Part of a small language model's weights.
Size: 16 layers, width 128, 2 heads of 64 (1 for keys and values), MLP 320 ReGLU, vocabulary 820.
Architecture: rotary positions, no biases in attention or MLP, tied embeddings, attention and MLP in parallel.
Training: 122M tokens, 7459 steps.
Each number is 50 + 10 x the weight over its row's rms, rounded and kept within 0 to 99. Layers, rows and columns count from 0. The size before them is the row's rms in percent of the matrix's.

# down: layer 13 MLP down (transposed), 320x128, rms 0.0788, rows 30-47, columns 0-127
# gate: layer 13 MLP gate, 320x128, rms 0.0819, rows 31-48, columns 0-127
# up: layer 13 MLP up, 320x128, rms 0.0813, rows 31-48, columns 0-127
down30 110:57 48 53 55 51 57 37 49 54 53 50 45 62 51 53 60 38 59 57 59 50 58 54 65 35 49 50 53 44 36 42 38 74 59 49 57 48 57 37 54 57 48 35 56 43 46 46 56 56 39 52 38 44 56 51 56 57 41 56 34 30 59 55 46 65 32 53 27 47 61 49 44 67 62 41 55 41 51 61 50 59 47 48 46 51 58 38 56 63 39 60 31 37 49 27 53 50 58 65 33 51 52 59 58 52 68 24 40 59 39 30 63 61 40 38 70 65 47 50 42 36 58 49 61 57 67 53 58
gate31 096:56 56 69 42 46 43 54 38 65 66 41 39 53 54 57 39 40 45 51 33 67 45 42 43 27 46 59 56 43 59 35 81 31 43 59 56 59 60 49 55 60 55 49 56 59 45 57 35 45 51 71 47 64 62 51 46 41 36 45 61 55 49 51 38 58 31 41 49 25 56 40 55 44 42 62 53 52 38 53 45 35 51 56 46 58 59 29 37 39 60 53 36 58 57 38 45 65 58 58 47 39 49 54 59 55 64 52 42 53 46 46 38 62 53 57 49 42 60 40 38 50 48 60 48 53 69 60 47
up31 095:42 47 51 51 62 51 50 58 54 46 72 60 50 49 47 37 48 53 39 42 52 33 39 66 55 48 47 49 61 58 65 41 55 44 57 46 38 69 37 54 41 40 40 67 32 49 56 50 47 29 47 48 47 56 64 37 48 25 50 48 47 52 46 47 59 58 58 25 50 70 42 36 47 55 39 44 56 62 47 32 57 48 60 55 61 42 48 56 54 34 54 57 28 64 50 54 62 59 43 46 52 68 34 56 56 62 54 39 60 47 52 64 65 44 43 47 65 46 58 51 62 58 50 29 41 70 54 56
down31 096:44 47 42 53 45 49 48 41 40 49 40 51 48 43 46 51 61 43 62 47 58 41 56 45 53 59 51 44 61 68 44 48 41 49 49 57 55 40 56 39 68 37 61 53 62 29 38 48 56 53 65 47 63 49 47 39 39 50 39 69 37 63 62 52 58 30 37 50 47 69 58 55 67 51 54 48 49 31 50 61 40 54 42 39 63 63 52 43 61 64 28 44 52 45 45 54 43 60 60 48 46 39 45 75 65 51 42 41 54 77 39 48 54 56 45 69 51 36 37 62 43 39 56 64 52 49 27 55
gate32 104:33 43 46 45 68 46 50 41 72 49 59 59 56 48 60 61 31 46 56 49 47 54 53 55 41 44 39 80 38 58 71 63 57 44 65 49 51 50 48 64 40 43 35 51 63 33 69 50 37 47 63 69 38 42 51 47 38 55 53 45 45 65 58 48 42 34 59 42 49 56 47 44 56 52 53 51 54 45 52 53 50 66 48 52 34 53 53 46 40 44 62 32 50 58 38 62 19 52 54 50 63 42 55 41 57 30 31 47 54 54 42 49 58 42 61 63 51 42 53 38 62 51 56 45 44 52 45 63
up32 101:55 51 61 41 45 46 37 52 36 56 56 72 57 55 56 51 46 37 71 58 44 37 61 43 46 46 42 57 37 56 46 67 57 41 57 57 45 59 50 58 59 51 29 41 37 38 54 60 49 39 65 66 64 57 61 55 52 51 50 30 63 60 51 57 44 56 45 42 69 56 41 50 46 63 46 57 42 44 55 42 49 42 36 47 44 57 25 70 42 64 54 44 45 55 37 42 48 70 73 38 46 46 54 44 31 60 45 44 54 63 50 37 34 45 55 49 50 42 50 41 61 71 67 47 44 57 44 39
down32 100:40 61 53 56 51 44 53 57 47 50 22 56 21 54 33 40 34 45 44 42 54 37 57 57 59 70 35 43 44 61 32 33 57 57 43 46 46 37 65 41 50 53 43 54 64 62 41 53 53 48 55 58 33 48 52 56 61 69 63 41 61 60 51 68 66 42 60 43 56 62 60 51 59 42 38 60 25 52 46 52 63 60 54 50 48 51 50 73 43 43 47 51 56 39 47 54 40 54 42 60 46 56 44 50 59 56 62 41 39 45 33 61 55 51 58 35 51 49 56 34 41 53 52 49 46 71 49 52
gate33 104:50 51 63 43 55 54 67 43 48 50 36 59 53 33 50 45 36 63 55 52 26 29 33 51 44 43 62 61 61 43 62 37 58 45 68 45 53 53 56 62 56 45 48 34 49 55 40 54 36 50 38 60 36 49 57 29 60 55 54 40 63 50 75 52 45 49 48 48 55 33 60 46 33 44 37 67 46 55 31 61 50 58 58 56 38 44 44 60 34 45 51 54 45 71 42 47 58 61 42 51 53 61 33 36 50 51 51 37 62 36 53 42 49 50 57 43 72 55 53 64 58 52 49 36 48 60 51 50
up33 107:46 50 42 48 43 44 48 53 46 51 58 65 50 46 83 54 48 55 52 63 42 45 39 58 42 36 47 45 62 64 56 62 53 44 50 67 58 44 53 40 50 47 64 55 45 41 38 55 39 61 23 50 48 51 42 42 35 44 48 59 61 63 38 52 54 39 34 48 53 54 54 34 54 45 45 33 57 43 40 48 50 51 56 56 54 50 51 61 57 60 61 40 49 39 45 57 50 51 57 74 34 29 42 54 46 55 55 70 57 39 43 61 55 36 33 49 36 40 19 56 50 70 45 47 56 57 69 55
down33 107:75 44 42 37 43 51 53 50 40 41 57 56 53 28 56 42 59 46 59 52 35 51 60 50 42 34 72 59 25 51 61 63 50 56 54 51 47 47 42 57 43 79 46 35 52 51 53 59 52 75 42 43 40 46 52 40 56 61 41 54 52 47 54 65 35 51 40 50 54 46 49 46 51 36 47 55 61 46 48 60 33 53 56 35 39 42 55 34 44 60 51 51 35 60 48 43 39 45 50 47 50 35 50 51 49 46 65 66 48 39 46 53 56 42 58 50 51 72 61 33 66 51 74 52 58 58 36 39
gate34 099:69 68 63 34 64 51 56 52 46 35 52 43 59 53 55 63 40 59 38 48 38 61 47 49 48 57 51 50 44 45 50 54 69 52 40 41 71 33 58 47 39 64 39 54 45 54 48 55 40 45 34 61 35 52 57 53 47 52 74 46 60 54 41 70 48 62 47 50 48 61 22 61 47 47 42 45 45 45 50 43 50 64 55 60 49 48 49 48 63 38 39 43 50 55 36 64 53 39 34 61 47 56 51 56 50 68 59 40 37 44 38 65 65 57 38 47 60 57 54 32 45 34 53 64 33 36 59 41
up34 094:56 37 42 51 53 58 47 48 44 63 52 51 34 43 34 61 58 42 44 62 65 50 61 36 69 48 33 64 44 32 65 54 33 51 41 61 35 61 43 40 47 59 52 47 51 64 57 37 58 47 45 59 47 43 49 46 54 41 40 55 73 73 51 62 63 45 51 42 62 52 64 37 59 55 43 50 53 52 46 36 31 57 38 51 60 41 42 50 38 59 36 62 44 50 57 65 45 58 51 43 62 38 71 44 47 58 37 55 30 25 44 46 53 57 41 47 48 55 55 37 38 67 46 62 59 57 52 54
down34 099:46 43 44 61 35 44 50 61 56 34 35 39 54 59 72 39 61 47 62 50 49 51 46 62 28 51 65 43 37 60 37 57 17 55 57 40 35 50 51 46 59 65 41 61 48 53 44 56 64 43 64 54 42 52 51 39 49 46 58 58 46 40 56 45 30 54 58 35 46 52 58 38 56 58 58 46 42 52 53 65 55 58 54 36 47 48 36 50 55 43 65 52 39 65 35 41 60 62 54 46 66 59 60 70 37 57 43 61 39 56 57 47 45 46 71 44 51 38 52 60 38 36 47 40 55 64 38 52
gate35 098:49 51 63 60 37 64 69 56 53 60 48 54 51 54 56 44 38 46 53 62 51 63 48 57 50 43 70 63 33 39 42 57 48 40 44 50 61 36 55 57 34 49 49 33 39 55 41 30 67 50 31 36 58 53 48 46 43 41 63 54 68 46 37 53 57 69 58 38 56 54 49 48 28 34 56 47 75 45 62 55 44 55 58 51 42 64 39 49 51 47 52 56 41 41 53 62 39 51 59 71 52 47 35 55 42 54 33 53 41 44 51 33 71 39 50 38 40 37 65 51 53 40 54 47 51 53 54 33
up35 096:66 43 57 47 58 62 62 38 36 31 46 48 51 73 53 49 63 56 36 56 49 52 51 61 56 69 57 40 40 53 53 55 46 47 51 58 46 52 37 45 41 77 50 66 37 62 34 64 50 49 37 44 31 57 44 71 43 45 51 29 48 39 37 43 51 52 56 68 52 45 46 63 54 56 68 64 46 53 45 38 57 58 49 50 46 34 36 61 47 39 38 59 42 49 43 48 45 58 49 46 62 33 48 58 48 65 41 53 56 54 27 72 50 58 47 46 59 56 35 41 57 53 49 46 65 45 38 49
down35 095:41 48 55 62 43 44 27 45 47 54 37 43 67 58 56 47 29 43 47 36 69 73 65 57 48 66 38 47 54 56 45 51 67 36 53 58 50 55 50 73 46 66 54 38 34 41 57 50 59 62 64 48 67 47 53 49 59 58 46 50 41 30 47 51 61 60 68 37 41 50 39 46 46 50 39 44 60 31 38 49 36 41 43 55 44 48 45 56 61 63 53 61 44 51 51 52 56 54 34 40 43 54 43 57 49 42 36 50 47 53 58 59 67 42 46 45 55 32 63 57 54 45 72 58 38 43 54 63
gate36 103:53 43 50 59 61 26 50 47 54 36 58 50 65 58 66 43 41 56 55 58 52 59 41 44 52 35 64 48 56 53 53 59 73 39 32 74 69 56 40 59 51 56 54 50 62 45 40 60 47 51 45 49 45 40 61 63 22 49 41 59 55 65 47 63 38 48 52 56 40 60 43 57 50 47 68 51 40 28 45 39 47 42 45 37 55 56 40 48 56 50 46 47 36 59 53 40 45 40 49 59 65 30 46 25 57 66 48 50 55 57 54 46 52 41 59 64 48 44 74 53 50 57 54 57 61 44 58 48
up36 103:40 47 49 53 51 38 46 66 40 51 45 39 32 54 59 43 56 49 38 40 60 46 65 60 68 64 54 64 50 46 47 47 50 70 37 44 49 56 60 55 58 30 41 46 56 58 37 59 74 54 60 70 65 49 53 55 48 34 62 43 49 36 63 42 41 32 18 31 78 33 41 49 60 61 46 50 44 57 56 38 54 68 28 62 45 43 61 49 49 55 57 60 55 53 49 52 57 55 57 49 50 44 50 54 46 54 52 48 40 47 65 46 39 46 42 49 37 56 58 44 50 54 51 41 43 58 46 60
down36 101:63 49 62 40 46 54 24 60 61 39 42 54 64 64 41 43 45 46 58 42 39 57 44 59 41 56 49 41 45 57 46 41 77 60 33 40 42 52 38 49 65 56 71 47 57 54 66 41 53 46 60 60 49 49 38 36 33 45 55 57 54 44 51 57 69 55 45 56 39 55 34 48 58 34 48 61 42 62 73 57 30 51 70 49 52 48 34 48 62 48 53 48 38 54 40 54 60 55 61 26 52 54 31 56 31 46 39 57 52 48 54 41 42 47 59 51 53 59 38 52 55 51 63 45 48 36 47 54
gate37 101:36 48 58 39 49 38 46 52 57 44 50 50 49 47 46 70 37 44 56 51 39 45 59 48 56 40 57 61 60 48 53 49 85 54 60 48 68 56 42 47 58 43 31 39 58 51 53 51 41 54 29 73 58 33 60 17 46 45 42 55 45 54 52 58 48 48 59 57 61 65 62 45 55 48 40 53 54 56 39 67 58 39 38 39 43 50 47 50 50 56 68 46 45 51 39 50 50 44 52 51 53 59 44 42 50 64 46 43 69 47 28 36 67 55 61 59 41 55 28 65 57 48 39 57 53 52 57 48
up37 103:41 49 39 31 51 51 50 54 44 42 45 51 46 16 43 44 52 67 59 57 59 63 57 37 54 62 54 53 45 54 41 54 50 36 53 47 51 43 65 67 61 53 48 63 64 49 56 45 66 49 43 51 32 51 69 38 40 57 56 58 37 48 51 57 47 47 47 57 51 53 62 34 31 52 52 50 46 40 31 60 40 53 75 42 44 53 42 47 42 63 60 44 51 32 72 51 47 47 51 63 51 59 43 49 55 32 48 39 51 55 55 40 59 29 43 54 59 43 49 65 40 44 55 75 47 65 62 65
down37 105:47 63 48 47 33 53 59 52 60 60 42 48 31 66 43 38 58 62 35 44 53 32 47 21 42 46 50 45 68 33 62 62 38 46 59 42 59 57 45 45 52 60 57 54 47 24 32 52 63 51 45 52 52 45 42 61 41 51 53 64 42 45 32 51 60 47 47 51 35 55 44 59 61 63 46 60 70 46 66 53 57 64 48 46 43 53 53 56 48 56 30 44 38 51 43 38 70 71 58 61 58 45 36 58 57 55 49 47 35 53 37 41 48 49 49 50 44 63 50 56 49 56 45 62 67 47 44 35
gate38 104:52 44 72 44 62 42 55 49 48 46 58 56 51 52 33 64 43 54 46 56 53 49 41 55 48 54 52 51 40 56 43 62 58 50 55 45 49 34 66 44 59 34 50 55 70 47 65 55 51 47 50 39 42 66 59 53 39 39 49 32 63 46 57 65 48 47 45 60 59 72 60 37 42 46 52 69 35 27 55 41 38 28 49 49 43 38 30 58 51 59 52 43 41 56 41 50 32 32 42 48 54 41 26 49 55 60 65 63 44 34 43 54 60 55 47 48 56 51 50 48 55 42 48 71 52 73 48 35
up38 107:43 66 56 48 35 45 55 31 62 53 52 61 42 58 39 58 41 64 48 57 56 41 35 57 43 53 52 55 41 49 56 49 54 50 62 54 55 42 41 39 60 45 53 66 68 53 49 34 37 53 49 40 48 56 58 25 27 58 48 68 42 41 51 48 60 41 61 57 64 68 41 54 47 39 50 58 54 23 73 58 44 59 67 54 39 40 40 66 43 37 51 54 50 50 33 46 46 46 43 35 44 60 40 58 53 54 63 66 64 40 45 52 61 54 42 37 57 38 61 44 59 59 47 48 28 41 44 52
down38 104:63 53 69 61 40 57 40 78 38 71 35 51 56 43 41 53 62 39 41 44 68 53 51 48 49 56 50 34 56 39 36 49 46 24 52 53 65 49 47 72 49 50 54 43 43 48 43 50 57 59 51 50 54 64 54 53 61 59 63 44 47 50 42 39 29 48 50 50 47 42 45 53 51 43 66 35 53 71 37 55 37 48 68 42 65 52 46 40 45 52 52 33 59 66 46 44 39 62 60 60 37 43 49 41 46 40 57 47 58 55 28 40 46 47 55 64 48 51 49 61 52 64 50 68 51 34 56 47
gate39 106:64 46 67 40 51 41 50 54 42 56 45 47 53 49 39 54 34 53 57 46 52 45 38 50 52 51 46 46 52 50 54 64 56 34 44 58 60 57 51 55 48 45 46 46 47 59 54 51 51 40 50 59 44 68 62 47 52 45 55 38 60 51 40 59 54 57 54 74 78 44 37 60 45 61 59 68 32 36 42 23 42 55 47 52 43 47 44 34 36 51 28 57 52 76 58 45 37 59 58 59 62 37 33 47 52 40 30 57 55 42 30 41 58 52 52 49 50 38 36 76 38 55 45 47 37 57 48 57
up39 108:45 54 38 44 26 53 56 46 34 33 45 46 39 59 57 48 68 65 78 28 54 38 53 56 59 81 51 41 45 46 44 49 43 48 53 68 43 69 43 61 53 48 29 32 60 51 44 53 59 57 50 59 40 60 50 63 48 48 54 72 57 46 61 40 48 68 57 41 52 51 58 48 56 51 36 47 38 42 65 33 47 47 51 51 43 37 55 54 45 52 66 55 55 55 48 59 53 57 53 39 46 63 62 41 55 47 42 42 53 49 45 39 40 34 52 65 51 57 55 60 63 66 52 61 51 51 49 38
down39 105:57 48 53 50 56 42 47 55 48 62 54 44 29 42 52 51 49 27 48 48 54 59 57 53 44 67 65 58 46 68 52 57 46 48 40 44 70 29 55 51 48 54 59 46 39 51 37 54 44 42 57 64 27 37 50 78 42 53 54 39 42 63 35 33 53 50 48 46 54 67 51 50 34 46 64 32 63 40 42 54 50 44 68 46 47 55 53 57 65 46 38 30 61 53 41 59 58 59 52 64 39 42 33 58 40 58 48 57 58 41 46 44 50 49 71 46 39 57 51 46 54 37 47 65 35 50 67 59
gate40 100:42 46 64 43 40 46 52 33 51 36 70 49 60 53 44 40 44 68 42 47 61 58 37 46 66 63 56 59 44 41 43 66 57 30 67 49 44 55 63 62 51 64 39 52 58 44 59 38 58 48 51 62 45 67 57 44 52 30 57 39 75 51 51 58 52 59 44 48 56 48 39 55 43 53 65 69 42 60 38 54 51 33 44 58 46 45 37 43 54 48 43 54 48 45 33 70 31 43 47 50 68 34 60 41 54 50 48 50 44 39 37 48 55 46 65 67 37 43 39 53 44 62 42 60 53 56 52 35
up40 101:55 68 56 30 42 54 50 54 50 54 40 58 48 45 66 53 54 69 68 40 48 33 55 35 41 20 48 51 42 50 40 48 47 64 32 54 72 50 44 49 43 36 39 43 46 49 52 48 52 45 45 41 44 58 80 54 52 41 56 65 58 56 71 58 70 49 53 49 53 55 53 37 51 58 41 72 39 43 34 44 43 43 46 48 48 43 52 49 33 54 33 52 54 56 65 61 64 53 63 40 52 50 44 58 64 61 37 42 48 49 61 41 59 49 44 41 48 46 38 61 41 62 49 53 51 53 58 34
down40 100:48 53 64 48 52 33 56 48 45 36 49 26 31 32 39 59 65 32 41 57 37 53 53 50 55 49 48 37 40 45 56 66 57 46 58 56 41 63 56 52 34 61 55 63 46 51 59 57 53 44 65 66 47 41 38 48 42 46 55 45 45 45 69 43 43 39 62 56 62 64 60 52 37 60 55 51 59 31 57 38 47 57 40 33 56 56 47 41 41 45 59 35 50 62 52 57 56 43 58 34 55 52 46 67 42 47 43 70 48 57 30 73 59 36 40 62 44 57 67 58 39 42 58 57 46 42 57 53
gate41 098:62 51 53 51 73 49 52 41 60 50 34 29 52 54 42 31 35 55 53 49 53 47 23 42 48 66 43 76 41 39 52 50 65 50 53 46 53 42 42 52 41 51 48 53 52 42 55 21 55 64 73 45 42 61 49 45 53 44 54 59 66 54 57 59 71 54 35 42 35 58 52 59 38 44 60 61 48 60 50 40 48 65 58 45 68 59 56 44 50 52 44 50 32 50 50 55 53 33 48 43 56 51 56 43 46 45 38 18 33 54 47 45 54 50 57 47 49 37 43 61 53 43 43 50 40 50 58 56
up41 099:44 59 47 42 59 50 50 48 50 48 53 63 50 37 57 50 56 50 44 70 39 42 68 66 72 39 56 47 55 48 57 21 46 39 33 54 61 49 55 55 57 57 52 45 41 57 53 47 40 53 40 45 45 42 57 31 53 48 56 44 69 56 66 53 26 57 63 55 41 35 44 52 50 63 32 50 66 29 54 56 62 52 50 41 48 61 64 52 50 48 49 43 52 73 46 30 46 53 33 46 70 38 48 47 55 63 34 43 42 43 49 57 61 48 67 40 56 44 47 54 39 47 63 66 60 38 56 57
down41 099:27 56 41 45 69 56 37 54 42 45 45 39 56 68 37 37 56 45 55 39 43 48 56 43 60 45 63 24 60 46 36 44 60 61 46 59 54 38 56 42 65 41 53 39 45 60 61 53 43 43 31 55 45 51 53 59 47 58 39 46 53 49 56 44 41 34 53 38 47 54 27 62 46 64 64 46 52 44 85 64 61 50 46 44 44 57 56 56 59 44 54 52 36 61 49 47 50 54 40 50 63 49 54 60 52 65 41 32 61 53 45 28 54 40 53 64 45 50 42 56 56 55 33 57 50 62 65 61
gate42 096:47 64 55 35 51 59 54 56 57 62 42 35 66 35 64 65 32 46 37 52 47 48 53 40 51 80 59 49 34 46 27 42 54 53 45 54 60 21 43 41 47 57 48 55 59 39 53 53 53 35 39 55 40 67 52 65 48 48 44 51 62 68 47 43 26 53 58 66 51 52 51 39 48 51 69 43 58 51 41 38 48 52 46 61 47 48 37 43 56 46 51 41 55 55 49 55 68 48 52 56 41 61 51 53 40 42 52 49 44 63 46 47 37 64 65 38 51 47 40 51 68 37 56 34 51 67 51 63
up42 097:32 46 42 38 73 41 29 70 40 56 47 35 40 61 32 60 58 47 51 63 66 51 46 45 66 52 58 48 63 53 51 47 60 44 47 62 58 54 64 51 54 58 51 62 50 30 48 52 45 50 51 60 60 46 73 32 43 60 46 48 46 65 42 43 59 45 54 56 48 47 53 47 26 67 43 50 60 39 48 43 43 42 61 61 55 38 63 58 53 48 49 50 52 35 62 36 47 53 58 60 43 75 43 44 51 46 38 45 41 75 45 46 53 38 51 66 39 50 44 46 34 57 38 49 45 52 54 36
down42 098:45 70 41 52 40 24 43 57 51 49 40 61 62 58 60 37 52 59 54 43 50 53 44 41 31 57 53 74 50 42 53 48 67 63 59 65 39 61 42 40 41 54 45 56 41 59 54 24 48 65 59 40 48 46 35 50 51 54 61 47 53 43 58 34 55 47 16 59 38 31 43 45 54 48 62 48 56 47 45 61 28 49 46 50 56 64 37 50 32 54 57 51 42 54 60 61 44 59 38 43 45 47 64 55 60 47 64 51 61 50 52 53 53 58 55 44 66 46 50 58 53 46 48 51 53 42 73 63
gate43 098:48 53 64 26 57 63 59 51 58 41 47 53 56 46 55 47 45 56 55 34 49 52 33 60 31 60 60 48 58 53 53 28 54 56 39 51 38 57 61 53 56 57 50 55 45 42 54 47 53 56 40 59 55 68 71 41 29 31 47 50 51 41 73 30 53 69 57 62 50 54 42 45 42 62 60 57 58 41 52 69 39 35 48 58 55 53 53 28 42 48 53 47 62 41 47 33 43 53 37 30 56 52 53 41 49 28 46 65 46 56 50 49 44 51 49 51 39 51 51 56 63 50 26 45 55 61 63 60
up43 101:56 55 54 51 46 39 53 55 39 56 30 48 34 45 61 52 25 55 61 46 43 49 51 36 42 51 57 43 74 50 59 55 61 53 32 45 59 38 67 49 55 42 56 45 51 47 52 41 49 56 58 56 52 57 50 53 41 43 59 55 56 61 59 23 50 51 37 56 35 45 35 73 38 37 50 49 55 53 62 44 68 61 49 52 55 40 58 57 46 61 54 45 56 50 62 59 24 57 67 48 52 57 55 53 70 60 32 56 40 45 26 58 46 61 58 51 53 57 49 36 42 41 69 50 61 42 45 32
down43 099:49 47 49 47 46 70 61 52 52 41 55 50 44 60 44 37 53 46 67 58 39 44 52 45 51 63 41 56 59 48 35 53 56 49 27 54 44 53 46 52 63 50 49 64 57 54 45 61 35 60 61 50 59 51 43 66 18 46 56 55 43 59 57 37 28 44 42 29 39 61 45 53 60 32 53 43 48 30 62 70 46 53 44 49 51 46 43 41 61 61 32 43 65 43 52 50 50 42 51 47 43 71 53 52 42 62 48 39 46 46 47 31 38 40 65 68 52 58 58 41 65 46 59 63 59 40 41 65
gate44 100:46 54 50 31 38 26 48 49 46 39 33 51 55 58 55 36 44 45 45 54 42 48 55 53 36 61 48 51 60 34 50 52 52 39 53 68 38 55 69 51 32 59 41 64 50 50 38 43 63 35 33 54 44 50 55 58 48 68 45 58 64 47 51 52 46 62 30 62 56 47 60 59 34 66 45 47 60 54 34 58 45 42 55 53 46 75 51 52 31 29 50 65 42 53 56 53 56 33 41 59 33 46 59 34 48 55 70 56 64 55 45 62 40 42 58 56 62 55 55 42 58 46 47 55 63 46 53 49
up44 099:64 44 56 45 58 53 49 59 49 55 58 41 46 49 54 43 54 33 38 53 51 56 45 52 63 44 29 58 36 54 49 75 59 42 59 44 57 39 47 61 62 50 55 68 51 40 52 40 49 52 39 52 56 43 46 34 62 62 48 61 52 52 48 54 71 46 64 32 31 43 86 46 63 56 49 40 50 37 44 41 46 52 56 71 44 25 63 36 63 47 44 58 41 48 45 60 25 67 55 41 40 64 49 51 57 51 64 32 44 49 48 35 42 51 44 48 49 54 44 62 37 49 51 54 45 48 46 56
down44 099:48 66 45 41 61 49 56 54 33 53 42 46 50 43 66 49 52 36 58 49 51 52 61 60 33 53 45 44 49 57 58 36 28 59 39 57 49 52 63 42 40 49 69 29 34 69 45 39 52 37 62 30 46 56 48 55 51 52 47 33 51 57 45 44 44 40 48 54 53 42 41 45 42 59 58 64 72 63 39 61 33 62 40 51 52 53 49 55 43 63 62 41 52 47 61 42 72 63 34 42 66 57 45 52 38 49 57 58 49 57 73 56 62 25 61 43 49 44 53 52 54 50 41 52 34 36 51 56
gate45 096:34 52 63 40 49 51 51 57 69 59 59 42 51 56 64 49 55 62 49 40 44 49 51 52 35 46 49 47 45 44 36 67 48 54 72 64 37 56 48 41 46 46 41 54 54 42 60 47 42 48 48 53 41 50 61 55 48 51 39 46 46 34 32 42 57 25 36 36 52 65 43 38 41 46 54 53 54 54 57 60 67 35 56 53 52 48 41 44 39 46 63 63 60 62 55 56 42 44 49 65 43 35 39 47 54 57 41 47 61 54 57 59 65 50 50 44 36 54 50 55 40 55 52 29 42 95 40 63
up45 093:56 49 50 51 57 59 37 67 66 47 32 62 52 49 41 51 52 62 37 64 38 51 44 46 38 51 42 34 49 40 44 51 59 50 31 63 42 61 49 63 56 57 64 48 54 53 56 63 43 60 46 54 55 48 38 55 43 52 43 40 52 44 55 40 47 34 55 36 50 54 43 46 70 60 56 54 71 22 67 52 50 46 36 62 39 58 39 46 58 44 55 57 63 44 30 57 54 47 56 43 43 66 42 45 64 48 44 48 37 48 35 34 49 66 64 40 62 54 67 49 61 64 59 49 63 26 54 51
down45 095:47 52 49 38 32 48 61 53 55 23 73 70 50 51 70 52 65 36 48 53 55 43 71 44 46 36 52 47 38 44 68 49 71 38 72 52 59 51 58 50 43 43 44 46 57 59 47 44 45 35 35 49 45 45 51 49 62 40 45 50 42 52 41 62 47 51 43 58 36 56 40 59 39 62 64 31 41 48 41 38 58 52 62 69 33 50 39 70 39 48 61 60 69 55 50 47 50 44 48 51 51 48 45 35 42 51 50 49 56 45 65 52 68 44 47 53 44 39 51 59 45 63 39 40 51 62 39 59
gate46 095:59 49 49 39 66 26 49 53 43 40 47 32 36 53 50 46 60 57 55 43 69 46 38 62 61 50 66 46 44 48 58 64 70 46 59 48 57 33 57 57 44 33 53 33 56 58 50 35 70 51 47 62 64 54 37 48 33 57 63 48 53 61 58 53 51 44 49 58 71 48 55 60 41 46 57 44 45 42 59 38 64 51 38 55 41 48 47 35 61 50 44 54 47 49 49 60 49 42 39 42 42 46 48 54 52 39 62 66 57 30 43 39 29 50 50 60 57 41 58 56 69 63 34 37 64 56 33 43
up46 093:48 57 43 40 47 50 33 39 51 47 48 46 50 41 40 69 48 42 69 45 45 48 48 65 41 41 48 63 44 52 42 62 46 43 58 23 47 47 55 41 54 51 42 53 64 55 76 54 55 61 54 59 47 65 65 42 66 50 60 50 48 41 59 54 46 42 54 54 62 53 48 33 75 44 51 59 51 54 54 42 37 43 62 58 70 41 55 45 46 40 49 39 57 63 31 75 34 57 68 47 55 60 41 38 52 63 35 55 51 45 39 33 57 49 45 52 59 59 58 40 39 61 70 44 50 62 41 43
down46 097:43 55 42 44 37 56 55 40 34 38 38 51 33 69 45 47 51 45 45 37 52 40 61 53 62 62 58 64 51 38 47 54 35 55 62 65 55 42 43 56 52 49 50 66 38 41 42 56 39 39 52 52 53 59 43 56 99 61 43 51 57 40 38 59 57 67 42 36 45 48 49 47 44 51 63 38 52 55 49 52 64 50 42 47 43 68 46 48 44 40 55 53 47 42 54 46 63 58 35 46 61 29 64 61 60 39 59 53 36 52 51 50 38 56 43 47 45 54 49 62 55 58 46 52 58 66 46 53
gate47 101:51 58 65 57 58 29 57 57 62 53 38 33 50 51 56 41 53 52 51 42 46 50 38 50 35 51 57 70 55 46 42 44 60 45 52 54 64 52 76 57 45 57 51 69 43 44 70 49 40 67 42 49 47 41 70 50 44 43 52 49 43 64 42 45 58 66 33 45 44 60 55 31 43 56 45 46 53 36 35 52 53 59 63 51 35 48 44 36 39 43 31 43 55 65 47 34 45 37 49 46 42 36 59 37 69 48 43 38 72 53 48 55 42 60 67 45 57 40 44 50 56 53 51 61 60 47 71 49
up47 103:50 66 50 57 45 46 55 44 38 57 45 69 43 37 60 52 46 51 55 44 56 64 58 50 69 39 43 34 42 48 42 42 47 52 61 63 24 41 54 48 48 50 38 48 43 79 48 44 49 47 45 59 66 44 58 59 37 43 65 47 69 58 63 58 53 56 46 66 55 50 48 41 49 27 29 41 49 42 50 38 48 52 41 54 67 32 63 42 63 40 45 35 54 77 49 62 33 46 50 43 50 52 58 44 57 38 47 38 34 61 55 47 39 49 62 56 41 52 58 67 40 58 48 48 52 50 61 50
down47 104:48 48 54 44 46 44 65 48 45 39 56 42 55 55 70 43 40 51 67 46 51 48 64 44 47 64 48 52 45 64 59 61 68 55 50 53 57 55 76 42 59 47 50 31 39 44 45 58 36 36 56 55 23 52 40 55 51 62 56 61 26 63 50 39 30 56 62 42 51 47 45 55 58 64 50 53 45 55 58 56 49 54 45 57 50 57 49 58 58 39 47 53 49 47 65 53 55 39 29 59 44 62 30 49 56 50 21 53 45 60 54 50 33 63 61 56 39 40 35 43 51 45 25 57 55 54 36 42
gate48 096:48 33 40 55 53 55 52 52 47 61 64 56 50 69 55 51 24 52 45 51 52 41 44 38 36 61 65 50 52 34 54 47 40 41 50 44 59 69 57 52 40 41 50 58 42 62 48 41 62 55 41 65 43 53 55 40 65 56 57 46 52 54 51 53 53 49 63 46 64 51 51 32 49 42 52 67 50 60 43 47 38 44 35 50 39 69 43 48 45 35 35 58 37 56 41 39 68 35 60 57 73 60 41 42 52 62 37 47 58 44 39 59 54 37 70 57 37 68 58 62 54 49 60 54 41 77 42 42
up48 096:58 44 69 58 51 38 59 43 61 42 52 53 48 26 54 59 73 61 48 50 43 64 45 50 51 34 47 56 59 61 39 62 66 66 46 56 47 41 41 47 60 62 60 46 67 47 47 41 28 46 56 30 51 63 55 51 41 49 55 53 54 61 56 53 60 48 48 46 39 37 74 49 50 46 54 43 37 35 46 47 47 48 55 51 63 17 55 47 50 65 48 44 49 46 54 64 32 47 48 45 37 44 45 50 39 47 52 51 42 66 43 41 64 64 37 44 57 42 33 33 36 55 50 49 64 33 54 57